config.yaml
d_model: 192
activation: "gelu"
norm: "layernorm"
norm_place: "pre"
attn_scale: 0.177
optimizer: "ademamix"
lr_head: 0.00552
decay_fraction: 0.659
seq_len: 1024
doc_mask: false
steps: 7422
Each number is 128 + 32 x the weight over its row's rms, rounded and kept within 0 to 255. Layers, rows and columns count from 0. Numbers have three digits each. The size before them is the row's rms in percent of the matrix's.

# layer 8 MLP down (transposed), 768x192, rms 0.0643, rows 247-387, columns 144-191
097:156083087083092099148163092083133138070102141108157138085101121066137077159125135119146103139159157183106086070118142113093135171147172130134176
101:092066161178108144084116132130118158166159112174133147100136144082101108095149168137105106158171103128167115132096148120087122153210131173091096
090:133156188139131100174072197137098105136137143151107140105100138132122115104119115116120185110108118079112170152087131198158108168096114142152110
095:130093174064039125169114093167157068137141161098138127117129061163159131147147155148118124053131154089173176122120104115140085106102108136118188
114:128162104135154154090133141074117148115091134059093162151165098134151118140151103119147065145134114113100090115100158185159065144086089137111092
099:166117185101170116129181103126123114123127140135106111150192112191206113126146126138117128107128121105156125116137166174165168107113129181179115
101:057137104194160162170109113150054076107119098114134180075116176149103114058090189121204088160126190110069141122112187137131146110153160129114119
106:114168116126104133095110090147189171138127147151099119080164148120157143194095140130117117140126104126080119133166181096077129115181123112125157
100:122117138165112142127141126080107134124109127166128099098138128160130179106118138053065182142146121090164085120152053139131112130210079082089137
089:144095126146168031102165095129125100132095111188161137099140076095141178164159157156142131081142119195159060158144109133128119150122108140194143
098:137098173140144109110147096101189116137112194137154101119138169168100099138153079147144142103121198084091189117148144177176127141090126158131129
102:173116104131116113119110104169055143103171165137096130073127089131087139100158101132102169142152053135112148096100141124154168158118119135141092
085:125136127180160121127111104176188114071140095119121109099107123152105089101147114113095113110182147155146163100186211143100139182126136149141125
107:175146160140119127095104188096128113167135131139153181070072127176160108145145118158173151124121138092129130120178114071113187127118076068105096
101:145146141086145133151090186109092171165118106170143162109153131102083117123164150083174146111154156111103098136175049117092136081120109062143174
111:113135118117152152095153130128117117162163100101116067119115173146180104146145174126145155148150111051102093126106102121116177135129126127107149
104:146115132127138200089147120136120124102179077152117172188131063143098107138125123097121154119111102147079126152117104144156155130136205159138122
099:104139169146089145165133055113097157142065178144128124118125098138161112079088176192102151126214131117096136073101105086037117148145128158076150
102:026110129094121100101080152224093089155120121117100128113150092177135091121120088130106101115140127131073144149124119112129163133121181150083112
097:146137129126099092141127110122124179169126138090125127170192103095110111167134126153152132116138101073113076126126070119099123066112141101112084
109:141128136083150070159150142181191121117162124133093128111160119147099180131117159143084134141079103091121077078037110141149111145145183142160167
096:114156164109118087074097123155164176067117134089171079091114163109117123113166096142110139198127164124082101146147145198129177131128169164131144
106:187124126171090112097178202089135150130123132091141156117088164066128126152140064121157137177128079085091119117181120069088133077103155152139098
100:116081126099180117071126070125149171100144128125129097058174092123128105149118085119148110108142106137101108181084120077119118135141096150111106
078:153077117162154124161117068110175146051113111137125112111109173136141142146092121117143131075111106104132144143101122107148107121113159168140084
092:136082098140096127084165118177139071143086118108108141123083146105157111158108136151081162121192196138115140131163118128164110078134190109150090
105:228157113094188122127113144052151167099097145103098155129130086166109133124112116156137128101130122062081153198120134118174158128139128171123136
093:154117179128096092082128129083113137110079100124121137081141170153188100162125099096117164144157097129148067117145117114163160096112120129114112
122:157105080147118119133161086167122145146168158154103099136129160069101158078125170176084196150080155093132111147144151137119132140125112168176132
106:167130166161069110123067121146169159095144112074160130152128067130187116099108154157101107102161186119151122145146137115138123102153155137150073
103:127050136114134092104173093133097106172151091098174109126155100129138153123159109154111166140124108141112158172100126121185127136172161152164149
106:161149156155162122066164155119140165068153100098168110113094122153063162137200178161037120135127102063115133139159139120103132134158073165140100
112:119122126113144078106111157178129135076174098156132151142104068167213135086129156098123150123129163194087118140150143121153105139092158135186085
094:187110132112155144139116064096133158167130117163123083116094108170067043161165136097100123105111095161167086164176170135137138160075178110160112
097:117095110182108056057105172104140078138138124109128121077207094088155176094133137152108165109066088112131171165170126116095127084146183179073140
098:154158162158127134076108142121173119062101134086153081157099128160098131148102108135106137136159161078135096148113074143105148098109141140121167
091:122139145102106148116164123093122133159076152145144179165098153117083165118118112133075154141132098108155105153170125112092152109071100114108113
110:143120182136166185134135125113204118073125179147147141157094119121212107158151099132037102124171133069107134113201158136191122165184101107135153
103:164156151164161115174169090135183124141169132096049163108167211146120120122167089136131126122117142148152159183104127077076119143141152163101112
090:109132183111118060105113137142143085121130098095109083102094155142190162122119154177097138158096144132069114113089134195097122134106100180149030
099:194123112137103048110098027138071105099168126197139176150112134107105147096082094135103147101114116186117178129127200117097145151078149105172102
095:089182110145154088146125092117132138108090117085184128091141151128096121090126181165169172144106150119144137159126185067165160141083170133117112
094:173173107125159133197127106152137109078154105127135134092134137182127133049132119146126147154121124076152136117127133129118126137053134163098117
095:142107188137123122119190095125122169060194139142131132107073111178161141129123092136114190094158076150127149125087105178117139116137102205125113
095:147089112125095123082089133100146090198146165141096194163129152172224151135102115116131116141144144144196115143156054140060148172168126106157119
089:138138095170087087103123120160161093073088127100077089188142185101103106139128147120089208163121128149131140095179046118192098117111093128099168
097:086155220131077076145117125142126123114120150149160134068160209112121123200131193158119126155066098063119115162116131200138095127096129128105152
099:116124143126111126173095103161146099122104155137156154139141145101134107160076131174154141117131171148078103127118178109091102128144133127044142
107:140147138130104180107140171133133105136069076125102149178135149130156157126110136096070168116134091133195147132187130150143147146137096133076079
095:125160152104184163124130139077159054124106114108114123120165141194097096100101091159097136121136110111141150088139140173091212115109154129090165
086:153110140110138101108154138118114070102064116110099128091103167113107129176099145095120128128128107152163137149143196153142157108106146134128159
105:119124136113110141123132117165161108143131087186078127150152141103182091081144123102078175152099091137177135139106104148077103131137101169169125
100:142078124098140142101156160149142140120170152070131148127132103192138106120082176108097150088167136178081066120096108137117100116108112114105148
091:184155129075132096126119162082127116118128075143137152085146153118102144098118122172179134131104134074140137081124107154157086069126103158100078
097:130151111070105154133121099152104184173109131086086090157107094131144125087160173090107165118109151144180110138105099113169173121080177145185102
097:128121127089160115097113142125200120139160118155125125114136077128180141119177072119168142114134091114115081112092128122099109119110117094095141
101:160050089148113120121184132101113111142129125165124074154179128118109113179079145126108127078156058112124126197167090159124156151162121092165108
098:102161141093168099150128127150185134134105089125082155091141101165143107128149140137141047181105131077027104179092215147164112051129159167131132
100:187085131209165126174107136161154167115132167046107139101137112130061081121072133110118099113152144090107156146158087081088146086097160080134168
102:131176144141139127151072060152174120096125122117117155148163161160079160174141106103118126144070123011085162086146121160130108140101127135132117
094:136084123144112122145130108158037137101109147168203105123132171133156140118171092140170191144104159133099108106167161185110133109115180088128109
087:091123141159121155137111132121135096129123145124148128114151131184178098160145105113129085051089122161198133161163077136161127133148124092121101
100:152171103117151104197154145089132111091126125119103082132126176165213156143126103133139133123084135109135135144125174108116124140078123066119145
095:166167137106134128165128119139139105173161162130112206135133150112091144143119108162093172125139103120132189096073071108128125125114070188062158
095:170115074109140146099147158086103121096080129117162185162146071114135125121113106173097121130112189101137115110138146142142115197154191129109137
101:090137146108125138161160140085146148125128138163121092182150139086149152167133134137124112127093093144102102111115207150109080131110099151087096
106:121129099175131090134145096114075217150140102125123139132185101159102120159126125132030126144113108118111101166129166157143168096080203135117182
107:195198222175068062088144152160123116093120135097140111109117152125146136118116177108153136134117106159074145134090150154089076149127147144081126
103:146217060125156151138083085088141172098093111115113136085170152145136144150113079134146113073086141106177112070091121078161135162146144138132133
099:105143123120127191080140130163091113123065129100122113172176115107160167152133178096113127150172126155089079135154133123079155131170086147124152
103:165119123124171096134141144152172063150123110118134142096112116135165108135157148145117135133151078160110149159049112130099118099145117133182169
105:189131096142131225114153124113140123139085104170149171170120098180120106137122188133125137098164101132098094088096112128111119170098146143129125
104:169143114107184129101142156139142112112187150127119208089170145109108137137121156160129124168198117152091048128128130062085091089149089135147137
106:115166117177162134212119136047070152084105112114111123170163107139162084101151118128148070157131097058128119175137115122101135101095172164099141
089:107145154152163153093169083058128087108124111088104132115130190073131162188161170181122127095109129062115124115135096131071080137134123110152165
096:164137139151081119121066125085136137142121160080127109068127119056145147112079119091140169140143135089103117127162115160176128153124143126090126
099:172137091189131094125132073139166066125133174149084125212090115121127164147097175174087091116123136074092126125111177126119088058072149142083119
089:183078165138169115099114112153110169084069122100098120120151106131065152088149083114120143126109152151072125121123098102139131139046110095142110
111:087165125079136199153139119194124096104162120117157158162141151089163135124123141158159163120162132099148135157178147099101146126092102153104138
090:127121147113194102154086097096074150089090133123117075135145117135152109150097093097123104089171144107138140155160112136240109083141151118160189
103:170241119158109177134121137098145118110091121116114133106113149132139096156143127153079197196137096113109080097118170164105151110106127103107156
106:080081092158149143144110153096146125121104141117141104114185175116120130118123156100130086181065177206166126117132151080113124109130142106125124
102:137174099118128121107121158115144135197102148132045124148154131120110130115191046147182127139126083098135150177161118136123152105147147087174103
097:138125089105113125191167156166134086094089050206079141150118132166132154171166080134146118152153100206140135134130189124130164169145117126122150
107:092151132135202124128073092135099087150178087155158103059146111105119201098203116179084166124104087086174147071091159116100163099112126132121067
102:084109142140150125102101179138111075153126155183081162163096112123162078149133138081097093177164106120094113136155134113103124103109132179115188
091:162168090141128026121116116149113156176124170082089104129107167110111128114114093156154067161151135117129181120106165123179101143149117148127135
099:095148086124142100109123168165103171135150191167073143203127109080086147138124066145134159143133123159153211182099108135114130104099127134108084
103:120120114138134121150133117111086126150097158101137148133135124097093127152141154130120134108116181084177113154124044111117071079199137136104111
116:111104121148155126066140145168121111151154112120153151125144062120056068054122099127137139126111186129087119125101098167108147152101148207106117
090:110128069152129135142125110207111114135153143120120114147155054100165119078070109144157179126151130126159122104222104085157147125098098157147101
095:119206158094198149120134108133105144117045101061148158075113145117113186105161126058163110102150119128103148116196094131134095154154088107114128
102:158143101120156135132138120120175099091116085103127206084114133135111122110134088140095126077119160083089170084126143165077109183127127123096149
099:105198143098102134095148168130137130145214116157106118119123170146111115143116111117187064073148172113175137135071122160171133175154118114146169
095:100106160108141088148115194123127080124115107149141119132148193126076149173130168098139107124150134132196131144106107155169130105133204162071113
104:106148138129144143141148121136127135104087101105205135114161162140107103149122101147173117151111157148075178156114152153159111166162114128120093
123:119129110113103066131085159118162179213134150084160110086051115157125153100189136127102134157143103096185160158177109109191060065156127101137167
115:049100136092138132100089139141131136077103182137137179119113142104058132204106115169086105139112134177134103070055117121113133166148082148179142
093:154124159159137057151185125082140130147114137036134139114093155147125142127153150134109206094112125154123113115120091156180105106091121142170125
096:144120127117163105117122158143129079128129194112116095099118078143117060161134082143163177095110134125137102174085121099152123173133154116132197
110:125119112045060140137141160115107203114100111161187103047147118141114113130118127130111137175103100129150130200080123131101161137115090143111112
110:122082106085175125189140119127120139094141164168169133124137104131105083125098087143174150128132150123072193169141123120143103117126153093133149
110:123142128141111134159116164063038118142133155095109106131153073120145151087102081138100157112147120100167147146141129096147131098125189099117133
099:136151104153097071121094106072091073144102140137143144111157150168136073184154176140085115127088179163110099125087139075101166108147155145134149
095:089113117067130169101120139136183126080172124086137116164146151120125169123121150132147188155091116170102114089102088107144137121181067174159161
096:134121087121064100104104087167138143067115169105097156125145108132100147126100163113074115104115129134143118088094132135157124147111095154145124
096:112131173156189080078079230101142107117143130059124120074084120159037109129100110149179165153135128159104181156150120132112106083122128147084091
101:157132160106123143119151134085128097095121140063126133124166139067100086100162147145145122169075151105069111122136139140089152153147131123128157
089:111161135140178130047178048171120071094117111078190107211128105091139128119095118115061104108140193127147122108118200175103150145086159136148176
103:130144120105131149149092094150075121107170154093123137095102129107121120084070124101149114128082149055171149137126153161088108158100115086113152
088:128121152130090152106197157142151110176083128116107138146111178112103115156131094150098145125175080118120135114141088110135141158160116123170152
086:095097102110167104094186159165146145069094113118123120106127179189151142181098135122031141148080133135117114095166045115119146123144168172085098
113:121127133193147153109164148167107126098157208144143169087110088161121118137171142152115139155115097210119152174090136159103147113069082087118094
092:060091176092117129124179116172127111135176148145125114130111133092202147121135164165066080186141114150159176127156117116079126106118132132163079
091:117111098128085151113102156100103060048115137126126121092070140177168156164114052139103176175116115124129131096097148176176133114151169121161097
095:143103185136139119069096181130147146153116112113194142136111118093119161182125106141109126113175127096172094097101154115114159089124098100138120
110:070142145141106143116136127142146103086139160075179128168114086078065142184145136184092153108124136079126143094198133147078136103053117143156169
102:112165056040121100123116068137137073117150164151121152136172113086110169132180074099135144111127116175141162185124132124102154095069104139185084
129:154103094093053103142079117125149129133113109107153180100105162129130076155138138169100120106216073124104175166170140121117109128106191135114102
083:026158128099134172129175144157135134126092137123103167129128137150127091142140177137087075102108134136158087150125148107100114126120194114168172
121:136123118125193054167123129174136113125108132092135142111144069118092117129124084094108157094114161107140120144094109148130114117110127170104109
090:075089132149111109137113107114090159084096111154097170138165120130047105140115169094135136118145139120083154106189091168087143196181081167125167
099:139148096129148112152143061125097131103078158177186118111143099133174103132156175094127145158110120128130118105154185094115095114115168135124129
128:184207162168133131148157124107105082127110122124128185140133089097188118102184100124133138167080155105165120110101094149189142149124096087105182
103:161113167141121154128134148172095154169141120148098142122160101086097085076174160087109081072117141100113143125147117108111146200118194157104143
098:115087109138127125154190128126134142115161083118099111145122105149124156109143123115219101116143125163086149143188124170145102117115138116038161
087:055172127146165178171145093151158157125111184133181124133189134154093132160129146102103142179093169126112140103119150123087113119103064148116097
093:099123095096138118110091094118073097078163154091191132130106084129154161104160088118178123098097157171150125105106146119148102173142130093148141
107:137140149099108112082178176125132150172131137134151156142115092143116129089120156130145148151149093102152121119103117150146142057121194175117182
088:024052094182097169096112170115161108088117125132156141148132098100120111134145092089093144138169144086107188108080102112173126045122120110130106
094:166105124131095085128172138139122110155147217127071079151144177080089134067174135149175106146117129168087117098120094151145194076132177158135109
089:182129139094074131091106119104113130157135114179154127086089095120099130153103080090147108130099099117113155130173100158099167140080143168154162
107:135105082167165137116170109066107089101110126170131144121157135133147089102203147155097150135149069140096067175112111158144116148093128104106153
111:102123107092177119136133160134101116145126166120140149116149177128188131128095138086109139089120122201152124137114122082171109148148078082122100
111:162158104124154117127146126110175073094178092108124178183170140136167157124142112135165110163085132102170166150114103159079141155132136187120097
083:110102083148127160104104114090115149119158123077142161104110158111145155149100065103151094165106172140158135120123109143136137096138148123208107
098:091127130121131119116119074115096120111124110137137073163180109145102115198128180070124167110118120136119164145108124134121136159165102108106165
101:089134145058149084148165130137124139167129106123155126204111135134148138145096142100126125052161086116118105062130168112122100096181137080118070
097:192179180151144133113107207162153102144157134118152150121153133180093151124083177170150136123129129115129137128076152109106048147138112145087128
094:147141136123113138150133056115129069131082102127095154093139195131080162114128138103141232057139167048150136116195134172146174146096065134126106
094:087116130219146102116072099143166065093114046110123096109083133139114125051152085198145128165151139072126149113202116165163136126113132124162068
# layer 8 MLP up, 768x192, rms 0.0686, rows 248-388, columns 144-191
106:248139142174130110112138125164124126160130140112152153117129068152139103147120137157143170177168188126058109084078114154171127152114095123163136
088:115124111109162077127177133132119157139087066142151170132178152094136139141135144163122109192135125110193086123162083087130117136120161114089135
094:156174129128171107097164145148085201171122154148107145107126153063080108081115131127141151157145163139121119130142090139116179086165129115173138
109:170134156112203163140157150106152090101137094111083137142089093166147035170115142113176158162189188163131060142131132156202068155082110141127127
098:121050135167076097106116121152089136105120147113169168116104119126101085206111114082131162113163168150067074126124069141118099215147165144165104
094:182175175110090109124142116136177147114065104153159104166128053086174109170088083176090171129093132148148142125094107137157101158131108158144095
102:142111135162075179173134172161093130148132090149178158100107137089148101140134199128148173124136135075081077179125112112196084174127189150084155
101:146072100096162159168117154149124144157088130121164141089152139145131139186152101160128164132045117147125150178099160135181056104099118102143098
086:151137129128153178135109141081158183108202121101148138142096141087112162109099108129115175144120136127089159106109109158134116109154151104154078
099:158191133176065121126124125091113093196067144152087138136124121108107116110072103170147152192125104177116164127148063089166131123095124142151119
106:164105125164120154130192123132186145155109082148159189161144150167137125065088149141112156113101152083115180087130118082144127149128216173178121
092:117101128183071135121134131088167129195122119141097180181111061090152125123080192117130103110092123135079108154148110117117110125112183150162169
109:166123117115114150194130104166079137079096128150162102155153124091118169182158115183172131092092149156131124111153108127139100155099178120123106
093:123079104136166157115166078186113126128137176182128108189120149121217138252105115125127152148103140130099087114114152140132073167174106152129121
100:075109111136119153089098132161102137169127131156149174194135084120088162189032122102106139194088130159165119121105128126149133135195132119078132
101:119176176102142106128125088124148121094096152123165137096173142119095096143036104187093146114157128150165143164177148113169113106108169116096135
095:088091134126112138131140151127099119111065100140171171167134134118074186219146139132160140137152147213156126162108105166175153149178123141155149
100:205123114173144180130159119107107106161139121168146148110128128120119162114166134089187152119095124146131114157009112166179152185099188130132127
099:104132139137090135105122106102177118136121146098146161179081158108205140190143177151116150064117091127160097091127147146147105125113171144155101
107:110065139171128156103131132155116166139182105192145152204130115138109154136123187096161105103085150158131083107078088168140101118139142139142123
099:115148086139094187116103076104139156157144119133122208133141095138139093146101142126130136109106125117162142135057090145131063142124090094184107
107:130113158117112177154140048113082128157069144180138147167078120118115141158070171132126115085143166153144111128139194121158093149133165098156129
100:151058108132150119102114091185154148129150136187129131184114104109123096118132098115169140137084147126170182121075139103109171156126114160120082
087:137133205113119169073088152131116174191111174133125114153156130165137175148182122112113149189078166229080101087123120119131099107170149146099102
101:162183125123103117077128136106157126146151080159129130172132165153128159116112143185095153190107173134101097107124077104140129128111185129156064
106:128098183150134174122134179085132110138090148166117165101067099099133159095096161135111089122163105147116094090123112113168092108142172113148131
093:107180151186145217135089113130107184125147172104113152155101139174100109059157143100103123126135101137108173131052106143125102106131122108157144
117:142101098121063114129160124126162160142083102148152139163138142129106081124095165164084161148153123147142117116131129145189090153141174138167097
104:136102134096129099150155098142091163147147173136133133137129143147121097158120187146140115161068132147121145134144099077108114159132100116099153
107:137200165131108149164153115158136100083103092155156157151106088123108173124073124131109166180123149128155079109102087150183132165135123155199109
102:182133127096099129080109136111112055125155097144146162194151117145153137147072136165120094091072090096194154098123125112143090133150146144153106
111:160151127102139078127161124176097142078128163136175148110136157161219050125085152155145131187171177177075099117155098110140100133116099066132057
090:101190110158142144148154129097190150106089162121171116165133136069126142139056166128148161135114109142144201073076100088126038106127069066111145
101:104103116097091126160104185125168175145135054148131133157086157163149116166122095155172151108141118166150172068107108141118153163117078099131111
095:137107096162142114157139135124164165100152171066142160136105108100133137174111145111149157108090106162110093113111029137174135137150101089177142
090:162202181117140173144141079118187080164082164133182076187133138063125094140117118125143146120145106142174089149159138068128116125125141121118078
107:198068196194172086099168193211133168152118121117133187148084110132172126142058137135135179159113109129119087142153043078154103132148144073106124
104:119154159189157160111184150167085087122099122139138120121158119130134073138092146143114119074099118131166078103170182157177079157172165119154151
092:174125135111150135169201114148121153154082095155204158119137112119100121156124130126134123139153100115142156210138125102140104113197144108132119
092:163117176146116189158157203110141178169086106147118143155109124156172153129121123138150126120166126140157169097099101144154133141114098159117203
096:161134131162081136106165050093110137119101102145143125119134078072176068178101151110074135147131090133126138169115142177130125125115157090156108
091:095126105102109134083127101066153143149065121202089143114079126072148128186126141130131122176169120189143130148138107150167147162171143105143101
094:122116125123131140157109087130091173142141118107137177099171155091098132136162167139166103127171227120192114116104082168145035114099119167154085
098:145140129169155104166133141154055113076127117159153129073084106093112110117127159165153142129124150105085150132176183109147098143098147146071126
094:178145118206141158095136105121074152143143118136082159141125120150172148131119142157150159128098097110115171142143137134134112160089139137083103
098:171182090115130096128142116151102185085081100167132094100177093110137134112147093128130095120119134099140122064104080129120110134133158194134137
100:160073159095081133051168103105122115103121109146118141135106084193111100087143171104179124135135120163199084107166136153127160149086135120169120
095:144131149160107184142163116169138126118097121109120150165192124149160112139138102128118129137121140159153137139094101070113143173153093094053075
094:101144142154142136176143099150165101120117118155111138140199118155139097153107077154101104152116135131153141114113113087135080140113118098086163
089:138127152151090127099131182088100191116163107155115118157153162172087160112130175152112134094079136155121132125099099107131122105159127119170142
104:148091162095127144067194133112115127127135084136156147123093119141130082102109197156172115095133178132100125143167119141165150124112168143133187
099:094152137158072137153088148083144092118119102146051144152113081139177110148096166102202079189199164121166120123126145132150103145089126123108172
090:141111173118104176154174178108078147144135168097166147107112073086168134120087170116179147102127195129128131119155103178099022108152122131164100
102:148075128153106090097139128098170077068108163142117152153189147099109175148066148175136151135101103103093101144089098131181050125176195092161179
096:072134132135074151155106171148124173164096129113137129198114087164145113181076173128173146087092141128222076149085157100134119127082133106111156
099:098120182142139094068122132137088191154120150102168194083085166112130120118137133133130119122137169128129130141128123080179157128092141143117146
103:128110160156149115088101141139143114126179134137094197117143160103164156122121121135164149120110129147153088151149016106194133107124098057151115
102:111139125111069195090146127167064135144136154108112095129111179110145162089169182130149128131131109163079118109118123175129119123163140078124144
102:120150142148036166112126157147126126120163097107121153081104114130149128190072165131164127120132148153146112194102081074181151126157164111132152
095:103093121138032141145149131155133124204155136159169162176176086133144150116089129150203081108106133102149184164116094128147110135119149131140129
090:163109165126140114146156157134163073153103119102101127114128168104119163125146118129168203149125109126171109120097082101100103121113094092122132
102:151124157150124160076167134164076195130089145149170218117138102099115160113117171151156101033097146111096155075086167107141147151175162132110128
095:183083123105125140107160152084107165115115101108095129167159132155154146175148162092160119144129118177108027133108166113146129129148173047129080
099:133122153126137167113137152136086069107108094144158141196088075075138099106121141155090117130126138131098166117089175164173150169091145109166111
097:160107128151118152140128103130137133219075106089143135156111109140096118110096158144113146122202175137134118168147146112120103136172140108138168
106:156107104120112077102171069118117119113119093178145159103204126119192092164138165128203125105123227141129144128098188155096128156107169131087146
107:096107136101106105210105082106150090183136127117093101116152146088126049133099124141086109157155125147213195168110126085165147143139143042102141
105:137138163111185170126140105172174117152116155114127127125103116095087153140113139128171099089167162138132153150127136092151160137202093107118072
096:163116084136095162123148151157132131127133115142100140065138112113160098157097133165172065134137084139113194137090202135153075136142158078114112
104:115156166155075151149134177092141158121159123148088141157111113145127120133148114113131127112081106117141135114144082112161127167084146095108114
101:165161133140149104147095103130060128109158130121133140133124145119162153115125067127124150115081097096164197145085148130136164153161167058096118
101:132181125107052165161139111108114141125073136126143119131113109161157106149109136076134104114149144138108216167113113144169091112104154087121125
111:142132154147180090163112106158136151193126093140198091193101152159086133160084096159197175139119067141143112173094149184158177173194149152091046
091:131135098158043110113120185207116166164130102159125176164117038134169142139118101107099117089081152210142110140117151115117164140115131173132143
102:081131122159139180183157153116116110116174083099101151158163150194136146198124188139127108150141138131145159120104135064155164121124113131156135
097:091136147103099177141186133084092207134109107129131142080175111084101109153098191090210136122133130136185146146169083116136101147164155137203121
091:113218111094034141137143156152112112120152123158175115128137170145158171107135176155095121120147116146134095088112108169108107124121162046197148
111:181103153097117132131187083185101132153179138127147142108146131085147114134077186098172121092085153121126154103129087128161091110116116147153147
099:167152184180104192102143125136155192146120117190117158124090144089126111136137221131127109126131160185157186140138184128167092135112082145137102
096:174133092155120141094149094142105145158102097117145106189134083175168176154175150122098128157173117138170150116119142152133162188064099140121124
105:115157100150095130117170110122127142116103114115128137155118155124098123154057092156175201159090117106088178179127144105152149129088184106116093
099:122085131182088135149116093108074130138120115109127170116124106117109128146064114106086168145083113150116101094097172093149133089091092169093128
095:116147118154138167125148195140102146156191089115190128140158095091173097151102157151127117163131131144120107169148089084094150135119137112140139
108:122171103118105184135100169115157107126175137122147163133128111083132130138117152092164136160093128153164166086138097162151096208185110114114092
099:125106142171096118086111102136111152117112084167092104131107070080146117181135121108083143164122141165152135116076140104132142141166123119140128
095:132171181086067180113148158122113144088095097139127155125141164180197125135131168095141163122098107129125068140086124089137139128117128080143104
101:143204158123156137120148134156098124156075097155167086140067144149107107135145090155125071089129159132096088147100081124106098171085125069137174
104:166090120165137159094166146147164166134119143188127085138124080170189141109100154117136093189072155136154081164096136166147071126140136127127128
107:161147162190148102129181137187133143118130092155167166129111105191135142160125120114110112094211160170193129111138108126146150148127122124155153
101:138108132162151171058105086156156160172140190111096066162174099134159107125110125103154145135094198154125108114149135118101127191077128137111124
095:082146150131172072148178147138141109173196110103133108139116087096174118156071150155129140128112197137146129141117130150090170146188141100102057
104:133184222166125185102167153137105157142086097100112103130096111106098107174101138137186120080140126156132121144125096125158147179147124144176089
103:133133162152104129135121153148092146149126121154168111147119146102124058134138071167099117112139189079096141134047085116123143144135129167136119
098:145166130138178119152190067081153131115074097118149137135144129157169105099131105211138136107136097127092115175118117105123135170147087147163141
104:145144141094093096151129128127136150164100174125129096186084148129148121144111120111103173068083153117160154163096092123137069137133132045118109
107:108115174123124149119154112171096179183126109194132208087165091100104099094106156137113119135177158128133180160068132138174142129110191179163142
112:086184168128137157216165139124057168104095131166236112137145121082159201157113111130161165161153157152128098130101179114141120117103171060133094
099:161091141191087121133174145169103145085083146108106093115150175070181066159090171130131118157091168139151152116120173099116079195189154101090129
096:127162106054077174115121086150154161118115131152145096149127108141122154170130144095134120101143145141145211146119117110109121097135133131153068
103:123089149141095129169167100172160102111186086162087146161070078142117154142060130104134164136054148153118152164135088068154117093099159141082111
108:146159148138107166085146200140156144125143080145158140172133092139135144133097162139091132083178085135127170109138061089190145152154132120155166
111:132125143146131121109173120108190090161114157132157174153068051132171112160109178159122125098127147113174128110137165061131136171172106146106056
107:114130146127079053123159111107120125127122172147185126156135068133104094122123124148164099079103136140175103065141106156134111105155154151140136
102:105120149140145146176135097123059113123060115117190153096135153191112156111133110129121136134161177173125161077098156098113127103098127149106123
096:112093175112124098170182103138151124160150065147124132125122112138138162209152160186141149136073137162092096159130104137132167093151126100144165
102:148135136180085169169117104112101095167123163158143151142094121116134134144130113142161118119157140120181119145115114058150088141176215123108112
101:131115095175061073147171055169176206193063102141101117131126134178125073143120104255108159168130081191116124148106132146129121176127124126118114
094:110119135126096117144123134146136118177153124135097171138069116120128136122161098119120158074047122196134181108128136157168082132164088146099125
104:127147130128139163115095193191102139191140151140192088101152158082105115098166120201145184148144135139125099111088118100123067167131152118121115
090:148154137143115175158079108124086164085136116155152107099195135108155147098118207070149127143118111166157100087120084157133123068138138126121099
091:135126113123131115171091138143158112198162094146106134157159110099182130143033163141082116092114158139188180098092149155133137149125146142131109
108:164131205112150112150150164136096190154107157107152157118187139117155182133112108159132141092053117139128163168088094158095122142110166119162143
095:167133150108183144126143135189146121147147107122188153158155131110149119093133201165090106090127106114093067099137143124116112138107109115150133
095:144125126128164163138183160144140105205161157142145191150212126053094106111094202117150140123205170129106162144135089079125102158062132122129141
103:160162147181123150124187175181084144112103115121148055145103143144163121146084139122155137122116166168068089126141083158130106153146143094176110
109:115154184121128108171161151160027155153095150103195127109138098094112131124059055171100104171098130148126117089131144136166143128140190173168077
102:125166151148175158184155158148122143155116160119155133125108079169124136134148227101142145092102129078104081091055131088113096208111152098131126
114:143201122142094105117092150127082116164073088116144145120149095103128102130063133105109114099165154155187099147178127148172108181121189103130130
088:132080102166148119123110109128148102130101103148141080144167154144132161166133190181172099123165144137145148104161117109135056106168096097080154
111:130143176112122134111124175170056093094183169131131149060126118102200165108100083210125209100118136126105170160013091142158127120124132149167127
092:125175118128071086112133113103157120083126108112101135129144143164192126159115140207200098091107101125147170097166060067129114105128141129158095
105:172127159112118131079155122096136111132147105175095144088176094086128116117149175129158123136164140142136174101110090116145144124117098109152146
100:150164160129151108082114147125115137054097101175146156144133106113117164124106156171157097171124218079152145112152105130184141136114073157086113
102:173143170115114111144195131128182089129121127142134149170131146160179129139139130144132169149177169071073082086162147100142104145119153133094106
099:150149141117170143095125156142066145080109122123141102183173150144129109120094112131140130090149135145102141176172121122154157112215094082133083
092:194105147106108129075100154122118127123144056145106129120105171091147100131155100108110072174145096157166105136069116111146136187167159124155152
092:172076125175119138054149183111200118141076132094116102117068122148165076145126157154109173133111126090105114161121082111168159120101145138104169
104:103130153139131101121128150198134128113115125158123189116154116094146084082128117093131156114097172156132148117146095132115122113082146121084147
086:179125161108111113156193113145079104195091155126111130184195143145123114149150100149152092100151170143184096157157195172125113151132132116151170
094:139112132144143151173113109121070183175096123117191171079195155165162113187100177155132110141170109067204137137116118129108076161136106102186136
095:113131127123147091162162082123091132116155113114102118168139136099139122135081153096191137147163134129180112122102162107114062130169097056135169
104:143155113110186117152088130149135100136129102116141152134113101131180158063096109118118164144125050183101100112123115125128170123163121100177161
117:175096142201121085125119203142116141180117084161139112136173060147145127089121184185112117127168131119038143065163090111141098170102148137143106
094:137084151112151135163153159177149128109086149151126133189170104111176054089117102105103095214106180113207128104125117137122102127154129117144107
084:137182182150118048125130159120090140174098109151084088089116132149145125151148118156176130097116129164103120161127141123128190166089123158092135
098:169163187098149135128177170116124088144143082142115115167163087159149118107132110179135168091174087115076096154127060169087157201120173073089116
101:220131091180147115096168169157136150092121087168144140168168133120137139130119144152127148061094166179170180163114151108158105137093102105106087
104:119119177121108155125177119144135121074143064163115174108128151085149092182125166175194117059090145140094133137143101101120115128229136129167139
099:110099138177160147050140182115081140111086123150227104128173107117118174168093190119159115077140195125126098141111102118175153138192160154146121
090:097132112091100146140159067139109147159090147094127186145189184077168112098140110044145164012049081149197081160189139111135112140136148099112104
103:186219110152132167098142120101184149187173056155090147138116127154147143114140184131155187117154128115199101168092183125123157148074228071073080